Each number is 500 + 25 x the weight over its row's rms, rounded and kept within 0 to 999. Layers, rows and columns count from 0. Numbers have three digits each. The size before them is the row's rms in percent of the matrix's.

# layer 11 MLP up, 256x128, rms 0.14, rows 8-114, columns 0-63
102:499510496490514515509459490494507507455451501574499516530491534556513477486498478491459539488473451511533486510505515459492500525454505501471525530494504494528482517499466528510497521509547467
103:540486520517480490485505537515537545526465491519466506524468469449514485446501501478539509518501503529514483526459508491506429493489527532463465507525536490487506491520526480479464489492505477
098:551503515514469516513518504547492509487499478516467507527515527501475542425483509435510481522455511482464495466493456528487518516486431529503512504501490453502546511513485522462515492493516474
135:496474451529500495520493531501478506445474511480523532527472499520503488493480523477519538489527493488462482483477522525510513482492497560503479525528501521528513471526469481482480527466556566
097:509498493499484478499503508518467524461496538506503507530501501546491478492506524518541490487479502519498443541469533518448480472526459481532501480516511515486486452501487528481527501492476494
109:483517484487525495532491514468512562486457480499471525517484495484452472454460517441521483492501496506504495480501491501537499509504502509510523558472480509532505451529515539505474520497504535
096:535479464476487487450509533531492498542503509505519506489483446465499515518467533504516467529509519450526545497512502489494461524483522499522542484477521477489489522482481496471471501478521508
100:529524499521495518474508523535480523521495471486520569483477471475467504467472480475472530530477493511472475529543516503491522477439469483498546503490529488455496503533525536508518457483491530
095:521502514492485476482495495476526469488471424509495515526503512512514464478543529496497489496518540488501450538481549505512437496504476535522488482514531483496492497461493495516459537524535472
100:504500521546518484505494519494456486531484524506488528506479483479507506486550510469504500487476483514459514508481520507511451551498469476492515485502524451561511504505492455470507509513506541
092:506445489466441478514445471465497522511528547520466504541460493507462562487537470477513492492472461533516492476498492508458525510510526500482501534476503527512524489510466521517547542505526525
104:481486531483494506532473487491517540523491489559512492552490510493524525498466531523546481546495456464459523512532448521507524502483522506527482541528512472552491499499507514513548507496472485
104:536471509507487476523528495493487474470472466482510483507458501532462508485476486524470510485493516484456500501452511486532489516519484494537484518498518527498435520565510497511476546462535479
096:480494501467450498532492461477494486498477478491550519478479468467495474492547483488500432497479507485500529494512450508511487522490454485536521516505528464510521514496504469477560522518518503
100:506495429479494490505481517511497496496526524516489516505488487481530449444527498527501515539472519532500495503519509533509519534509504483544496519500484535548513493549435499508548492521492504
095:502496527505506465527474490432497501483524527493519534482533461507533509456473525510536487494472523525500511514511504475533481525504538514518507523545511498518470473478534462497482521477503547
097:550477494452499485473529489474546502550501480474521519507520547527491508512468507455514504465487500446528505489480505466471477518503507489511492491480513523484464487490523488511485467481502522
099:549480527516491504492491515494507504534477490507463459517467476490486508517461523521471526525524463494490466517471532512551492471490481489498508497499493497507494506506498530485483500455515475
098:504502500519506469443503476479467498498530482545552523494504458503485479509476483482511529476480453483510499522531471512505468475527539512484507502448514481487479509496485497512465521521496516
101:515514508500456459454526512521489513483494466531478455505513530505513452505488519547451464492533501508491514468459467505500472495498499537494463483490520537512497524447469498504484447527550515
101:512498471509506520470513483473554507480530508501518473452507490531520484500481494472538513474523523498464489521494506528516503475519436467473507526517477455484514482498459456517499513487479511
099:505511511489517499546513477475482521521531456511510472472501521541494497483497492489471514499450486514531474569506509470497468540465499509444453490511512514555507500524482504495498511471532511
104:523491534485489508469477449458520507525485508534488486500434510530509494530494507523509514489513529507494478509461495461502476519479543517534506545519530505524498502463506485512491517510487483
099:471528512527547494527497504416462486502511528485536492480504478529492528486502505505542499519486493502491486500484510527492452493551476485505498483526520495494449420501546475479498544546502512
094:504452515504489489480511526516468474471520473475471491506525490504532500453506505502525529520549502493542509484497492490509497540536519462447503489459469505569466505524481527512472518482519503
095:482484505514521480480532498482484469495486488485534477507482450495541502486443520478490510522487488459511555513458534495525487496512514497516508469505493487506504519515496507494466493500476492
096:563495522486499524462478509479486458474491468518579507539517552464478496493465515512513503463494521516537487528517475500466492458530485476457512521487483480509524507500508493495498526486501453
090:520534447522449512514512467519522532438496511535515486463488464533481531487482505518477437541514454505471531543502499497479518467491525455524526483489468499491497502492485492507468466540506505
091:532526504468533470479480530474527489529532508521505468483507462489495522497493489561521512510506520489530492524519508507527494485504469512490481492535499464524526531487524502524506507497493501
104:503486503476503466510507496540526474480504512536480526523496497513480479478493509494483533555466523510522484474490454485487508494510463507549467544532480524482525503468488487495538514447505502
111:469488512503518469448448491510480533482498496531533498510524455493484513446506479480507475502484518542469512495508474508514517524531520528522506549514504495500473513523484517507456526450479485
100:502513512488517524492522520547485475507497487514471450497507460524455489449504530492482542495515499503531510478506482491517472505531480535477487503487508524481502502528482473512509508503552481
096:487484484483551454536528486524554480463498490508472543509515499516462495472497493489493535514466477483471467543516528488488458475474494449478498511511504492488495482480511510547506502523456488
096:499489478564456504502477492501497498485510538516502480526533554505500486521538490504448476522474534465455557544506495482518526481523521492523487491524498510491504478506488497503487524480451508
096:583495498485546513512505504554498497517500510507471505552517490527460473443518498473484495514516533480482500494516498508487511506453492545523495503482471482490484529529488487474484465423502479
098:540486518511483508470509524481534523534444543498465517574510520505478543531467511478531429496507483505458458480497479482500503505513514478486508518519531504532481483515542499543483471482502556
093:537488516500499504443519509500519455507519531516470515494456475511465475457489465538504451559523521482499448471456522479476508507506545503451469493488537453497512506485477464523497536507513528
103:463476455536514517455469456521498510492498538495520508525490504541531483496547472485538498524472488491470498475553497453514494535458468535526504463501523513514530498465490438508533494498483527
100:500496497492505509490483532524492502508485438504514466523481490489490526519498500497510481474498496466479494486497507524536460483527522452520525551487479468506542504513502511502499471503467510
093:505509472519437483484523527529471490458520524520437506527525490514493420547480479521501498523527516539526508526492498490501512508542451497467486480508520482485535512507486491516442525504494476
094:509473513503460515502513473474528502500482515517450499472504512501480512492486480535478571506543520517508452469492502504508497523506492482494487518517510527500489475492534479495499517497547503
093:549468513500494506488457522506483449516442551484495489520531476488512485539483507523524530493520500478500485529506522506450520482523532510449502525494466498508514472527504514502488477510479535
093:496512492558513499483451544490523499542462493510507488522500461513500453490533532507519491487493491517499492505518506495489510486502520526512461495539488517524477486462481461506504509456478490
098:499437472465508492490520487505543461491494585534536510486526523553520497477458462530539516513501457520520500492523521515498473535523499523524516554468498494474508515486542477479511499472496476
123:511491480501510471496480532529535519502480490527503474486537504471454495507499551483496490473490464528492521542502475491531502536492487501541511541496531485483512527507439479505501493529482510
099:537505490508519462525470516525500505491532513470544493458514470532550529485471497515523548557492500510457474447495495498482486536526489523516504491498482516460499446499488548496508526459500534
091:510486530515462477511471523500469472501510551513524520472520486519509488490496535522496505507519491496533518490484543475463507497491430478534501477492460458474532471492530467429466506490483539
097:483488473487518496464539494540477506514463556456480503502485502461463524507499522504530488479498511508523485533516499483487483440530489493480484501505456524484513468528478476507500504487505502
104:550527523509506486531471446508565515518508517487489518541514494478496498505501503448491497554506532455495508510462486499517501482463509488467519505487504512515526514487484510471467491428487528
104:479494495520531482481507498498495482519518490458503546497483495487494500496510529480453474547487495490484517522506437482538506525465486498492495473485482497505535521518508535472447500474470519
093:576521488503491498466478517495475471423492473481494448505509499496511538515472531468487487513516508537468525490489525522489534539479458509505569505510507529504476522488491538493495537519530451
106:494469487519513485431473510467449465482517519533501504503496505468505485479522516454496508478472485466469453512518498475475451499486495487475494475466484490474512485495481484547566473439473532
097:498485477480447499473507457557513523496467536468508489500516479487490528509523508472452526455484482523501503497459518481513470499487468491492507504551502516501498488513507454433479525486497498
096:486518516478495462454537486487510546527508497510504492520514494479498524467481508511491513485506472491498501500503538508483529559490516519485492534514517490467493496510457522474480456457505519
099:489477507473465507498527503527498533465479518492457501513518437492529503519534514477447505493521485527530518503480441461509497516484489533484463464498526491524501507494506497491560460515487523
104:508508500516474511476484507527546475457521532511509534547522490527495499517499560521493511526513524482499496516509538505492470494484524518472535465467542510515512504482506497507487474523550525
092:510511460537488484548476564518505529535535500476504519518488526538496493498535536503469519466479487506503472545489533519503468518482508493513515530483500501533478503513495473463483483503472503
099:533511511561522511494538505523510479531447486512498538524514465474533490468508551500492478552491493443555524533464480461470564521495481470476540496483489508502467472523490497484484526492510497
103:490521487528468479506500517512503470448517511489463522545494470487453523493507520490491502527464462484491505570463514501517553497513515544470494510511513499536496473508508532508495503469501501
092:539498483458504491482525507505515460511533507523508446450473502508487482494475464452507509553521469498525501492516556463501510508544492485506524477531485472536555487488529512492505466513486500
107:492505485483479524460506523475522477518524506602479494513456495487493497485472515496493498476482486511514462500489479487491471493541528537483554477524491440482491497562530527507480513530517488
096:470463477463535431525514462501533468463544475513471518470496509486517491504486480508525479526522432492501484532538507480486494493522469486511454477527531547499526487511500512507502503520532510
100:565517484495515538487543511485505519469465489513542492490491468513522517500458504527493507495498487468505512541439509429514521514470496546472489469485499427497471472528479475480514505529510509
100:473539519552507450489523521448504493517512539478485494487492508525470457479516514490494495507460490489458483506506460524446519499479453466487529469528545495542490510555493485521459475519497513
100:490502469556475513515520497534531471526509523492508497488481495471472484518472531459444497512514568492489500502508472486522494507509473538517487508496495499519525424521510520451471505472468479
099:520522532546451438489489502507491453498501527530539544509522497496522500460457476537493517475509524488524524485483480487445433475515501548492505524483494505504559496482500517508485458524493521
110:460507484477482514501523510535486539449554491546525505475533508491513511508524535519525491516441513508529455495518423490536491475484499505511508465509523471498483466487480511493524524485505524
099:535510510498502539488470518507513444522491531496535497511543506487505506532522488513470491518494487503479489518510493481469544492498462516482471521505506472489489438497531503475465469466495514
097:491487489484479487515514570501481522480490473531455485541510487486507458496509525494502518487507457488504504500502494495533550490494493496506515506481521515518466485488514505534498532504482533
092:460493500490510485551469507498531458459535502478497503483491460507452466482459493491473482522471493500543488496509491508502449454508446477482500510502497531489501520537522507513502504467527517
105:532411498534469524497506494495545511499539536488461474541484480471477517527510478515527503495454477472522495499535516510487524473480471486460548504513526523478478483481501489473536497531529548
100:510451446508456494529476523455521490522518480543497466509511513505488504494494531477478525524485506483514521503512522504521457517538483529476526526482485479482516461523456519508548497452504457
101:463498484534490514472531487509548504503496464468490501496501499444542511514501502463499479499529462491474488515516508458484502559486508490456508582508525515505503514474538501495514507496534507
101:525520486498403509500473488476519493517541510535505496494495514501487519488511535509479482502501532495536508516470468506523448521453461503485555510508506486505501494492491555496493526445514486
107:522495488483521523470448506502544515465508495483475492507471525509462465477479510482539522505457472522525483470474441487489475578507507503475516524497512525522475543520468489518491515468512516
101:484502467492488457531489504545519501492558455505533479486463482467507489475462492524499500517441478515542495496540534479490489476507525529491500490476533477539487467496515474516496465489489495
100:476479488522508501504511476514526499490513475499490481537468495504464467515449553502499515473424508452479530533524513499504478504472490515498485524469460508521500516521508446477510550477548471
103:544500512528510468473478483490522490486498507477519496529514504496500481495515530520448540514507494518515533504518459490486529530494522495485497555497490463485469537475473499471478512512508559
101:524515474548488493474494458527471485487500537547490510519525471468509487517530485510488502497499499531494485519468541456505455536514442507482474547505481467512463506479483507512538543513482483
102:475521487511518501512504481518531516488515503495502470506473501517460513504526502536492516555505506499487501521500510553547477540504508548486495510487528491486514527493514483508553508478556523
097:491494493504459497550497495534513501489527509494477518500516505493447480502513483491472488477489498494480516467499501534521502512521487477500489476488527465518534468484490477489484511492485497
105:517456474487515501489472488489495489433556546510509517488498512538475489521509484502489487479451509526514445544498510472530478495523494521510526515505518534499439503549487480492486495498516489
096:509499428489453479471517516504549463477552495511504489517508511525492447560528497496484503493535471517517528506481496492459493471490538558492505519509537484508517495519535482463506509498492482
099:516507473508487510492493497501522495480501452507507447481479500512506453489469474468482468500530531500460509527543514494543479497506493525483523488544513519503481506511512498505486483547480501
109:524500509474528498475484478482468506499501528470518466503509501519506446460500469494467508484554446516481524546444506502513489476507498510485478512462494495511521513570530538521512523471491545
107:525467484515536506455523479468492520505525511518487531545477469479502517497484503511493562464506501512491487486483502487510461483471499490509517472509451500520484513544494461518524506449485467
094:515461439511469526476494477468509515488504474510508500526564471511501530501524523505496529496475530490461452488505513504462456505512465467508507483519527495494481484543518490492516476488557487
101:518505460530489449496508452523505539519471478551508455471489473508512480517490496497493526503495493494477522529531465517489517512530509445490477523486523481479552485508481495512495577456479543
108:516516475473527507467480476511511540501495539537499487478495521504504460452479497459497482494455494498503498513496531483543540557483474537531491492486477488503543486488504496518495478523502457
098:508487499466483447488509516476547541491475514521486452485466513507538485518451505499434521511497528527510463485506561518550477504524517511501462512517483482485499459489456499501493489539493492
090:537497473486549496503523503516487495494482470463510518504550502486505493520489525495505506495536456519490498563500540464520493504499512507452478474481502498486491463476494540517541571469474514
095:509486514510506499468515507507501517488502497461504537496496490518509489511474478479500510519473532460455479468488505488481507548502515478466502491469476511434543514519482504511508547487522518
093:507468521516482463520505459518521545523517512511502477535483507476509482493504474493471531472495476532491543531461521512519522460498502492457484496538507503535462515507498508509483527509527521
096:516540495520449465491499521525539515472479483522488489494514504505533497472484501521502463483526529470526533509471521529472517462487499520528464493472503496508472555504460475473529503496532523
103:533527547526513489491531497503483518486491509555458520559490523475484471522496553462510470496487492486518493493505481488454533472532514522523494513481553506502464502465496500520510502515483490
101:479517508498473504493526484516501506483487508504538477509511513506520501472494508482528511525506459500477474524511511499497505517515522487522480497443492491500485456473513520489489536498513476
107:475516474507512511469500516479526485503521493482496496483526486524499500477493488445519552533486463506460465493517532469559506574518468445464515522482486508520497506480514561501528476490529505
094:524500542504517494504475497509519510483463460525485502514505509459501493512480494515481517524455519498469508534448521480542498495437524484458514483485512474506484444510523524511476483543494513
105:499469478516495487498497538532497521501525447493525519509500505500522529495484487538460485520446481521487525531466429461503529510469507560477472508538502470517501478479516512493519445506530490
098:497477488519524521494457502492498477530492490474445512499535477474470470484475499436470499540447532552517499510524520476503447506496510541503535460463494539484496477521521484463490525533501493
102:494500475493483437490506503543489491515496488505490472488472479533547504539490492497513487473502496519459448518491511442500432540484491511515508520470483507491504545476473468465514490502507479
101:484520492501503495538471476510518471487515492466500491554483477519471507500496469502550543501494448511511464513548502508488494494551520497492496531478485481507427477480521534524499504469479519
098:477488408494493494484526463515556553517511505512482532478474511499512479504528476541500540520474517477476463508502465540490450499496517502508509521524485503519547478517524484522509475519490494
104:508506528500498511448544525520513489469542515480471509526474444487496446509500502474474538490455497505489524468526546479495461500505481515483520512494484441530478501532481516452543487507496502
097:458525535472489499501460473487483488512534466513506504504482470511486483542482522532522484506488507503526471520509522513455482533486507500519501508476556482538504527563469499529511495521501540
096:494501489495504460516498491469475479518463533495486491542487523452540507501463519499545484508450515445509472488526485487529489529513508490548487484524480502504504504516468492504531526501525510
097:490510496523526517526494461474535498473480440471432504516486504475466489498501494486514510482456484492527456506449505523504511506490471503485534500520490532505512512502486469454508474524513469
# layer 11 MLP down (transposed), 256x128, rms 0.112, rows 8-114, columns 0-63
103:547480478509518506482511494545487495519497526453479499473540476487497491527526551529532485503475506493506491525519437493479476494538491474494475500528520510472514522480457505430516484545476515
097:487495514488482530470490493475503505502479500501523486519483500495507478513495507487512492479513499444472502509501585518487496417524494542558504463498476515471527501466516491459362465510500507
105:531535518505474511530474517510450516496502494497448518522489539525533481457479506458482510529511521490474486517443468521482517514442505515507488512527495486467511496513491509533545474518500494
134:520513489496492508510498545469510485490478491490505519513454498506510500476511522507518507496518522459462483476519501547471489511495465503513476518536519511528487499494512499428496568485513493
101:544463484490566528506541521505523519495493493461489473459496499475523530517436541528508501515443514510489500453490533458498531524477513523485498499521496467500530493513497467482526504500483525
119:498499512472518488462482467478519513511535486511511488465488484481519518485496521514544477475522509483520485446540445517493480513492495485547539514497499494536509467555481526513523535531513527
091:510545513518521503519512474501477497550511500507491559494508534518470501509515477469501480512543495508526481512476514542488509483485450469472506470483539455463485505523474497490428531500469496
098:498505515511523510540484467531504497495475516519501472479464456475482471527466476509469500482490490506503457505528476503501495499481488530493485517475506541512513500496485537396514528525542505
087:527476515462434509516490481519503499494452513481527484507483522485512498531506532506475508505493473534521494518465620531499518470531477503493530526475513508493510530484484514572477506494527496
097:473514488490467508516487512539527519492525501480511521507509482504480511504515443485468486462471509487526513497482564512487538496520501514472525487498523492480560494496493522502501496579504476
086:514493490517528499446505496517519502463502481494489530468476483476486488546501483532439540463466445461538516472494524510494451530429498480495492490477518515524468523528512478549484508500510487
118:500456493509468518509484545478506506467514486467478499469488523497517506472475491523535487518531472485501484441463553498531522502498506465530491504506507482479534496496499523484480467515506492
100:511485524475529503496478467505558523468505485461493510479483516507519489519496484490472491527525516497472479510468513491497431526513549512499475500523452555489485518479457506460470435454464502
105:502477499469572482515499502513498528492498545559533518483522538503524523457497525532495495453499505498532496486486464523526502456469518526468530503537482513469510504519505449507510504443498489
087:513524497496499543458492530493520547498524506491503494548459451478454531530481508514484457535443460527479505483498527490495480532505529468510491494480489491479488498498452495561507454481553500
098:509504524546509551473461548466490504503508476493530515535523504506440467526517484514480485512495497492468519485492529476502492498471534540511477523470459484489498459489527482482449513536501486
097:484476531470511508499511478511492530459489504530514496505499505474470553521491483509503503563481461543497484550514557493524531498509469504469453508495484515514523514457460546448490468467497459
097:477569510463484507502504476502514489473504516485517487496481473512515546512518548528536469502497508487534551450548502485508511513448511477469469518457511536480476537484519517547515512485439479
103:500494493469539494514498481448512523500502494435509470519484527504501523501538510504526457523541477556455480472481534494484535535482496527510490492510513500494491481502504466493484530538541523
099:526518510481460469499504489537518482468515462481462559470491524496467512507521505501490492475555550474485492495496517501455478493506491451550548458502524501503475484468523526466501516530557496
098:581509503519469529530494524488499506478509429517480506484536481437517478504473517516496504491508543526507512497514441538480500502520499499504502506485504521491517459478468490478485466501495528
105:502512461512497517502538524489456528502495470471474485519504469511537514483469497499517508533489527506492503493483495476525527472472511455516478474459429534502472476507493529457535446509523453
111:489488465472542536469503503492525534498511499548468488493487463452510529540480464477517500501530467497524497482512496472495472485504501480496514460478520487509515521533473502406462489502478473
102:560506507484484528520481456577517499500527476534470499516508444506515512498484487456457543495514536522491506507493516501497551516509503479508492490492506449460557501498532492453505464453446486
092:513516499521464483530484506561473494488514507503492533463536516464450461482487487489500487550491530467454508502419523523511499497495531500557449525530492498508486502473533493509529541522518497
090:497499510431483512458478471531526477525508512554448514519526524531473483517516453505510510488495531514495460513561535544492476493485498511497526484488473510483492499469505503444453517508486490
092:525499446508436521493513510520502526437454465506473491519501527491491488497489467529543523484499476516523476495499454500492498460481504487485527536486561519507484547510508510492494472537512504
090:569506543515546509506510518528500504528493504497449473519584512479527474493479488489499508498487495522513497496534538484523514515502506466487497514459502499520494496528503488469503502486510522
089:452493483486508520523491500503544517510465521493500472523517526526467479536509460472471532519487505505486524449485538443473525512536496522536510515467495533485524517532473539513490495494505497
112:479535525493520492535498466464471500523467465504501569482511490525489455482517500496489544516537460490500475484496515519466492481495485491488500494533495493499516511524495524494473492564464538
109:481526473463498521462497511529491522528500514495466508488520477505504482528504495530468465473532531494490479524509562452491495449485502526481499465527479517498488487492494458452517501451494505
111:527507490528503498537504473513531524540504531470494508498509495551485513469539465507534510542528495474544501466474443530483459458523509492501498484476586518465498484479487520437490472513459518
088:489472499513517497464479519495503513550504501503485467526511512476497493514474467477498505530506490492516512482481537503497449525524509515559533479502442537482478502530529466492516468467515517
092:498502533452467489527470510524521490495469473537556495466554492504532501497502509501478521490517486499496469497519510533482477518467435489459551493504524512539481539555494458559491464507494496
098:499488505520500505511510542506511472467509496532475519552529494470487474477527502529493418485511499535484479478536513504505512516504524523474473491476500496510497484428522471482494514527527494
093:498472481508479512498485484477521480537564452531510522516476477503453509453545501513513513503483520563475512557526414509524521498544508456473497514474482495470542456490492534507523509506461509
089:490487499500470483483483481490443493522528496454506465510506484508499491480525531494486497504503511488505503505505572496495541455519482497485501543546467501500498511527495529574479477474541484
106:503507497520458510521489490517468538528499529496465487519492485484517474477528482546481534491487518522504496490457485492480498470556504521531506497484514554523510512494494484529538530480448493
095:520513501481489526472480509480487495488513466503503509489531498547500465498470498519502500491497503475516535502503559489478533549444535510496475503509519528492531523467511514479471494458506506
089:510497466503546518521536526509514480495483515514486455494503487520469478497482535455487459507465527461506489519510454473503514534508498487533503510539470499532484515499515536488491480508499531
105:534510481510541473567499486531493435492472506511495465506505524534509522503521532451477526478478508514473511492504481482535502499442517546523498494542475482486500518481492497522555512538482555
085:488543502492495485471506523496462510473527503514550494493539520536515476486480478493498545488523495540500460461485478482542511489496488508511494500528542493450441497484511510551484482467513527
091:522522513513476495472522503530493492506498498510493503484508495559512498516502478497482469490497481552495495502535557493465499509486479499463497531509467498479529519475512487514527545494472509
109:497490510559500461505527500487497510551525473518472546536465481539535459485482530477480517509498505501525489506479513500488553438479506490487495485501486509524519477497476474548527504483474499
119:499454491496517530521527527536538476480479472484502477469527476520533492519472519505509509464507520497520549507518503482543470488492505498465514522482497488535493561528501462466498533527463468
095:544496542526510513513491534513464513500535486540480494519479543454444492510514501493552473497507472475502496504480477507498537533489479520494470488454490527489487498492497530491458468486523520
087:486517508499509532525532502508500516487484477500529480524529492524480525524463560510505500496500471463538499484523563487516506497502506480527491502480486563521490471512445463516466529511451435
095:537502525497481456494486502516509475524489471508527489491505537496496479478506459514456485499478475533489439487500434505473477512501493535491497539498540447504511510527537481566491528487487511
107:498526500501490496526511453469489507518468503497516471483481528509525521468498472434526555539502520473484484482464441506529554521483548524503509496515470514485477488477488482478499487524477507
107:484492521504466512502537531486476491489488548490497466486474510449527498512524540458462549512471526483522518511494477560508553501538498514537519510526476529511517550515451444461487516479489510
092:491491527524488496505551508532503479515476451484530470500451531518498498493535541484508547513520455480491522515522600493510461475504482502550481516500527483479513494491488487493472502476483528
072:490501494443521501465467517507461478469478502502492467469478485498510498514477504486526528501474544476520497510494503450493475516515498475492483483508493483498501496499473514609512493499438495
111:498530518515503528538462490509511538482464515482499507516529468415477536521498543531515478503501525516517465482480529470504494487509492450504483541488511490516486511498517471502482504512539479
093:526476473496540521510474490519469503517465524524493471521490513483508511537519484510530517525493508502487517477448543511506523486477508525498509487499453483477490525528454488505441488467531518
094:525457517520526494529500500498546535498489502508505488539440532440533518513447530529518522561525494468501492476498536516483466509518481485528482520470482479482515487495516482555489447482436497
087:487483514479512541507486468501500495529516484506479528488487525451502521486492509485502489504511498494480550519493556613505505461524512511470541492485508473500511489486452498542443498505534486
091:513513494506548497457500515502527536461498486533483490530540495496497479514464512463514498503507514495545512506504556471528540520534541512515489521492498475507489494494501474468436491493482493
094:515522463508483530487533506472499487519479524511549502492493477490503501522508489488487490490531462515506488497462583464474513550486498508466473473500475526481509482482499557443501544493498537
103:489487452509501504504512535559502515533492505496473508484504505514507533517488481501503490485492517509472530472478489543506484470570523457507488496521498487503469472528466517412556465531480499
090:442495480520501526475519467495472509472487529498493500549537496539498510489500521528515517464499528497531488517488508561525471533496478498509500496486495459463478489482505423572487535501477504
112:529484525496476503477486471499488501515469501454510478526496492513537469481445491471490540498504522505533544511497471511514540456525526517479464478543475515483453564507548504517460466513529480
102:493481500546499451511492496500498520466513492506483493511524510499505518498469507470525523499488474498521455471478484469482495506501493488546438502480483508481491531464498497483499523493496531
104:520488516491480533483503489525485522513510524497493521518496530494504500489492494449517457499515445507451489485500556532484475491493464465531441503523521464512494470542533512469503467495461496
105:504513508471529477510524535497473491531483534504498527498500501503473478485501486494523478462472478501475482475491495521490514473480466491503487506485480541539492505502489495503528466544471511
092:510500487493496533505516529531451470450493480460512485502538462474533513543489459516482537512525520503521521473498491485502530474538484442484523541539496505505480478495523462543490514452514511
101:464467509530528490518472492530515498499515486491500506503520492458474476522497522457510440500522496539487509479493479505512485501437502500486499536512506501481460492496505476474537553526454511
113:519506463504504508515529499480480462538494500489483534519515500508502495507504450489501497470505500514458485511527504528490500534482504452461486450500517544527498485486448501510515558480506500
110:509480464446530506470466505494493495483509504458492535510528482480492518531524509478563510491499497503474518503456458456505480485551485490527503487497486467526501519502531528482548505478553531
094:513511505467483472508511528496522521507481496528506506507503518466492488486534455464507509521523506488459463500517523488540429500485501488519459523508486490494483520485522539449482479480473504
091:461459523518510473484524485489482523532457522471497500505499514501539478515510520511471502491473477520519492477489484503532519452542460513493489462500492546435494498564504504533498483500517487
100:495515512501508521465490506520516495515516524574501523510448580491491473497518463502534511465504514533513498473486518507490539502497462485527510510480482526476507488513525481464517496470492493
107:501489473497457484505448538526517502471498496494565515508519521492492509501451468558482488476510488486522515502503502482516490466533473483522547539488493470458556488516544499464474504487526511
111:537476466468497544466460474516497510500506520528499498586483473488488528490538508491529521528487469510520484504507490484527520511440472475539522522511531489508485526515523524467493495476472504
101:475485493508505490519500499502492474503472494481502530494503497497519453487493512430524484481483469511510484504495476541472506531540467525502527488501495500513481504505518494515552468527502501
116:482453521540484506495532504525506529482497514465489487510486539541504517524517537499531510461448519490516507490482567515504533525483457518502487489481509488500512538484466522526496474513492548
100:490497484469512513489514506522503484508506551506503479487464502543522529498470534493519502515491544567494485535519484527517476474553498507469514516504488480535485483478477530523493455482536470
105:509534480492485511514469478509486516496507495485487473482449519494513522528467530504555485525506484485505532516496487480476494532507489541506504518501457481553515495449499518490468528511495453
103:506442513469493502478470506531537492503530494529484550480490544515508537473544480524515519538507525491495490500522468462516510517527490519509465523486462518503478494523549497500496496473473530
098:496541524542470527516554502475484500481490533502497501515482479529536499525527479478498458518479522472497536517526615523464474494470524473487510513478539486483484497467505505477529491517528497
095:493476508499509496511464504484508504507508472477482512472521514471534481505478533503495488493502462500502494483506598492509514519508506549483479505486525449462515491472512488577496494466511507
097:494485484496536513495474506455541519487501499494483507496483539463496519493464553482482472484541493471508505508486486458459519514558475504495494512480452510489533512462493513507456538487543458
106:510551500465452512562492482455518458509523506541452527436483533477510534506488493460510511481534498494498488502506483486529527481479479505494542496498480474491493461518501495530516524473519505
102:472489541529543498500515478504503475522504487484475497495505502497500491530500522511508548489484498529485483515485547460498468490483473499470534473476488519514516498498486451497498517522504513
096:502471484490505520484472533503485464527513516493507485467469528507512531508516475530469482503518496498476487474487512527460524523487493480498507501456471510480493520503518515486482516538517448
109:534471511520507522520511495488456456462532496453508539506518516505465529531491532485442502487486479497518492473526533476491478457516498506503533545480480483506558516508498475534489550483541495
106:510527492530460483474479461516510496530474469517534523498527511523494477484493525480485494487516538423459510529513456509475483471549540472492521513511472515505498490489482544536512510521459494
099:502493465474523508470445495500521474523512544476508501481504503518512510524509535484472550543514486475523485507515517547508494530508491510538520499511484505499553488520478486484539518501451504
106:495539495522494491487507536484494493518480497475458477499518495517546534518498516471498492475528522476512485507466499486530477479474554468488478479515505536494534505469479509538527486537521509
109:503533506461515484486524517502527468501502492495501493504506507516441506515494537485481468500513503485506478512495431523490494515487513471511515482544546469503502525492523487368478545466545504
094:500511500520504493493475502489504417485466538475479515465523481509453545532544508511541482472507519500519474504465533499492546516489486504483512473454532504541488546494528507438540482525509503
095:528512487501467506506446492426442483513534467517469463484485503486531452530530520536509479503491482506515500523510519496481537488514483494474543506512499533526467489477482478490522520484545491
092:493496528502522550513439489486494458510451491505475519475497492458478514552491468508485522538489480528517525480465533472489446470513498514514494517511499521536518522543504508525478514452475471
092:489529477490489511501485466465513478452465492483515506514533479521439493510539518497474507480501500529502470514530515491479503512453492512491488526482483516474531500508467522446542511465515481
084:491519489470492483496501497551504461511508482508454490502503485507565529447527530471494486508483469500485498518510611504504499497493526495506474531496518510503524488508467496474516490504514466
094:541514497523518452494505551519539512517503476502491528513538465497504515448504489527512462529484499513458509496453533479532512468472518498487523489518517480505509480523521489554472510519458541
102:490517566499484489482523515484520536473470490499526502481508511524491452519460486514466491510488521507513517476539506500490513436477495506502514507467486507527517493507521508468528505476499551
100:489493530487533459533496534541511469449537493471488488521505461485489472519479485505551480467493526565463440521526518534503495481501503486493498480543483469485484508466527480507517503488464468
088:487433507457514528541496522487509541524467480495500510494511461495470490514488498464504489510487506486492512514524589499544526468473491522514515499506486518503487485466456494519391502474489518
113:512534474499520451486468544514511534512519472483480500493526531478487554475472476546522572519573547502490500503473478517501498531495456530488477481499512504489517480474477495480491502536463507
098:469518501465504524523509508488483515483454480531492491491474482471519540474521514516465517482503506499467532507486530536529513499492556482494472456487491509500564505510483518471455480502514499
108:462459525447466515528517494524487524475506520489476484501539470488527488500504439492478503483538511502539499445489497504489482468499460461476524492512492485539528490536483527526499509489511504
097:487505487470472496498543471458499506510466507484523471499522524448516511525487508510471476461485518484527493514518549521501513489473431488488486539476540498479506459517488507506481477463491468
091:516512477536498479469466432529549513508521477493499471467486477515509514488531505512510461497492519504494478497504559495475513488523530524501504489503470521485466547469500494542512452534487494
105:508515528547548466523539469476465483525478497518511509506463491498514480516521513484530494524499523472489516481503505527505475484501469519513513549532507456465496464477490477457519490499493477
093:514489497539512492525486541492495495540505541512507510497456565486526496468487460439517510539524462479497499515483519549505479490495493477528449475509456513483514491515516465555520492485484504
082:490524455483468526487495510537487456477534504478491497495519497525520493460487476510491523490533507512450539485471509474526486508555471500519489482498530496512535515482485474589497527477507491
109:496471479471511475468531462529539516547533446448519489526530502469521505550521500516490433467510545522496504486492495510501433514509519480466488514511468497499534458521500520508502496472512544